config.toml
num_hidden_layers = 21
hidden_size = 128
num_attention_heads = 4
num_key_value_heads = 4
head_dim = 32
intermediate_size = 512
vocab_size = 8192
hidden_act = "tanh_gelu"
norm = "layernorm"
norm_place = "pre"
norm_eps = 1e-05
positions = "learned"
qk_norm = false
attn_scale = 0.177
bias = "all"
tie_word_embeddings = false
parallel_block = false
init = "normal"
init_std_qkv = 0.0549
init_std_o = 0.0681
init_std_up = 0.0785
init_std_down = 0.0785
optimizer = "soap_variant"
learning_rate = 0.0082
weight_decay = 0.0
lr_head = 0.00912
max_grad_norm = 0.5
warmup_steps = 200
schedule = "wsd"
decay_fraction = 1.0
decay_shape = "linear"
final_lr_fraction = 0.0
batch_tokens = 65536
max_seq_len = 256
doc_mask = true
train_tokens = 278500000
max_steps = 4250
dataset = "wikipedia_en"
Each number is 128 + 24 x the weight over its row's rms, rounded and kept within 0 to 255. Layers, rows and columns count from 0. Numbers have three digits each. The size before them is the row's rms in percent of the matrix's.

# layer 10 MLP up, 512x128, rms 0.079, rows 219-229, columns 0-127
097:111124089090144174140127100116131133118158098131144174105107122133137163104130113136081154134128129127068147116103100158117086131119161118109119125142137133128114163140111158145118076072108115085125109162076116114130148116119139106160102108122134101123109154142110144151077134140170130144141117112134136141113098138107149119099108119164131148107161151152154153166148133060115102168121
101:123135169123132087105129131130131144088142134094140115141078107161128144108118123118105136107176087137102073115119146090103126081098159173154152148140140141144112160144158157130152171105163143198114105159159125136158136156123104156123137142126157134132142156112100100156129096127175149153129114121117163154125122108125109110104144137123109125182146088147134134165135087134140147127116
099:109126152103137158124115151154094137108148097099074124135097163115141146135104149156125129125119133107148140133137097117147100117136106124136146143083134133102130134074120123091107146136140161119136145074138131129166116136132173144113162169055106138111126157142103134130088123104067142102109121158168133140101141086177097126139136108127159121108136126165159106145151110088171119143142
114:131136140147168133163161112103143086108118127095148104094149116102119122086146145124108138118144136152113172124127135112107138116135162118170109119126111156113133093101130138093174178153087149145136115150131071151134101102111070137111114138169140144110139116058122144134111138138156100142147159166105147159128124071151142146135169139113122105104143165125084102129108109126126115146149
091:092135163113073106116161142106123116149146162139133147170118145142160136146070148118118127148141089096083101150124153094135114137130114131112146140148113185152115174131131112176117114127129155112123092102107143121160143124103151130105125161110130131134116133085122141203135129119082144128146093162103175154109130122072120132137151148163123081124135127122122148143102145121149156147143
098:109125144135120142116169159163099113126077132138130120153150160184140090097121151118131174156169109139099092097107149122124069104119119118088102119138149154098105105116120121172146139150145137127113170083120085145136149135153097153159111080124121142145118138139106113138120117134138131144089134118144156123098159129087173138146080146137095139170133101113118109128150117095097146112120
077:122071123116111120121095076145146127125099150118135080133152111151123103108134135170085097126130096106141125092127105146163107139153182162131101145114094123119174159085139102123114116154142088147134171145140138093151132129147122160166135147155099137149113127131172117144178111095159156143110141081116112163136159116115111149133144115154137147169139129119084139111134162123112099129154
101:122072111151126162124127110154110151106133109117111118131115115119145131144133143143128158120091161134147151107118103148108143144140164113094165108097131170151112103139146175094063174125139150100119136102142123065116085152142114088165170119135101124121109132114147083135083129124183135135117117132139126116112106177097158150106150104135111116133152151109157124106102118096144169146138
099:140131128149127074096143166104106133111143153144206132133102129136134147120130107114116134115174140130139135059163122136159098108113117131129153105128151167136117085138154130147138127173156114140091085142132140125120139098127127130129097102168124100103178150078095136108168138115146146138129109147119177070118113139096113130158142125105154132128117130151160107134100132137136075105114
108:165100113084129162123135138155115067145137144110147130095143169162111120162143124097124169090154163154118134143137151149139115172165114140150106138136133140114108091150139136093163136126133082132139097153156105093110133123132072131100129138099127141152105132124135135102161123112159141135115142131127107110093115099072152164176100152120142103112129143200093134130108133135140140126102
103:144150188102089133120115160158117122113117151144155126129128136127105144154093135089111105161116164126124155097118143159138135098175150160132140129160124171148113127143164118151147150111133135118136146124144131132142106110122156133103121111138081144131113147146121126133132115124155115153116119110174134171088131108178094161104146128082179068108083106135141087138100152111086088161116
# layer 10 MLP down (transposed), 512x128, rms 0.0786, rows 219-229, columns 0-127
101:159123103114158085187068140148089148137136108148081127099125117148106152119122097114136102117132116121136112155069144145107136132117115085130135178132139137119127095125120167130141182115165127146112133108142130114087163177132133111130111119108150127164126118130132111118179123148164130131121138149134148099111169145143133122141094157098155113131136076110136095109166194149132130125133
099:123118115091114118133131161107141137137110140142120150103103109157118133157166132141166114122151111104137138119155150140168082175110131108133139166091196085127154072100109169116154154134112107084154106156121116126126114135124132091116149087133094154138156151128153132120109096143117138090133123130121145153129188135151175140107092111115082153105108170142120132155128127100092144132119
097:142162107149151124140105103098114131138112081152149116134160168132119157102127145095116105140129152142143116132108157138131149141092124160169155100138109139138115126132169135152134114106092111097115093149177131148117122122155140118178134079160171088145123142152106110113128149096150119142151140123119118104141126129117114161188086166131119115137104137090119101117069109160185093092124
129:157098130125142120156125162109125104161137091122101147173144133123121139135158120125144138136129087131143088129137108133094165139148126126152060101104133122071123166096129161156134111110118149109124140158101156151106140134136128130148111133098088132088138148155099132155164167093174099140154106147114110095173140111153114139128146168119116109147131116109105188156154150153153121113176
086:150129126094133115140092150173104125127115133087133070094120099149117154161183112121143108088116121152124138117149135162114153130136124159113113109099130072090139088120131146123151123123117124142101151113106126178110099168159104139117174075077139099158164152127149115119089145130157106131157142130126118119175115112175128136099144115102101175156093122131116117128123121119152128110130
098:119147111116123107148101109145123142117150131125175111114144138137076120131104112143111108140072195154154116150162135064116167133092143093104151145122136107091141131167116125094127119108096103126083144106150108096121149115084153072109142137122138112116149094181137141138111129167100086125139141134124127154122123132125086126182166105114139112128130109149146106141107123139158097147120
076:114152130140136172126139151097124095152158127122123136114117125112090171143113111101128123123113156132121120158114146098147126115142062098141087113138145171143089129182133152103121085144125158143152123090118120154145125151101117082117133087119146127089161119140112166095040137127134134143171123102132106078116127134144134106133144135103097122117145136105137088130135132110143171126082
099:102163163118119139113128163143137132131098126127111128092108120120120104120120112115148104109141116112141095114133138120142096129088116145144132167175118115103111116128098144156164088142135111122186144177088141141136204111133076173121084143054126146144130166166089179086135123131105120115157150110131132126149148121137136121140135145147152119141165118141133136160162127107115109108141
096:138130135136134135130133122141145101136160145122122126149077142121101116095177148171125149091074140161138096120134122083138095124114134126136133123160070171110167116130144145129088140120131139112126135137164103132179207133106143120159106155136140112121127144149156134105112118077118127116137133113100157105184127122142075085126135076121134147099116111104094115108130139125138134089113
116:169133119133134094167150120138173114146110135161134129126136148104076085089154131140100137108095148102159140126143144127125109170094117111122107144126116093137112132133165110141143109145132115097158148115134183110086155133135092140132144169111105123144124114115086144109141178116130142149086112109133176160178162166109147139149091117133122117102122125121111161102185121094155095120105
102:159111098124112122124127125112121090100106109109141124111107173166071110141133122155104133082138096144120101156165145147122118145122120156075164094102164105115138150089162157096114067118169141152115110120146090104107112160147133131094137120141151162153116075163141127123132136161135131155161126108132109155099129141093124162079108119119135153135130095117137130135113126143174155114116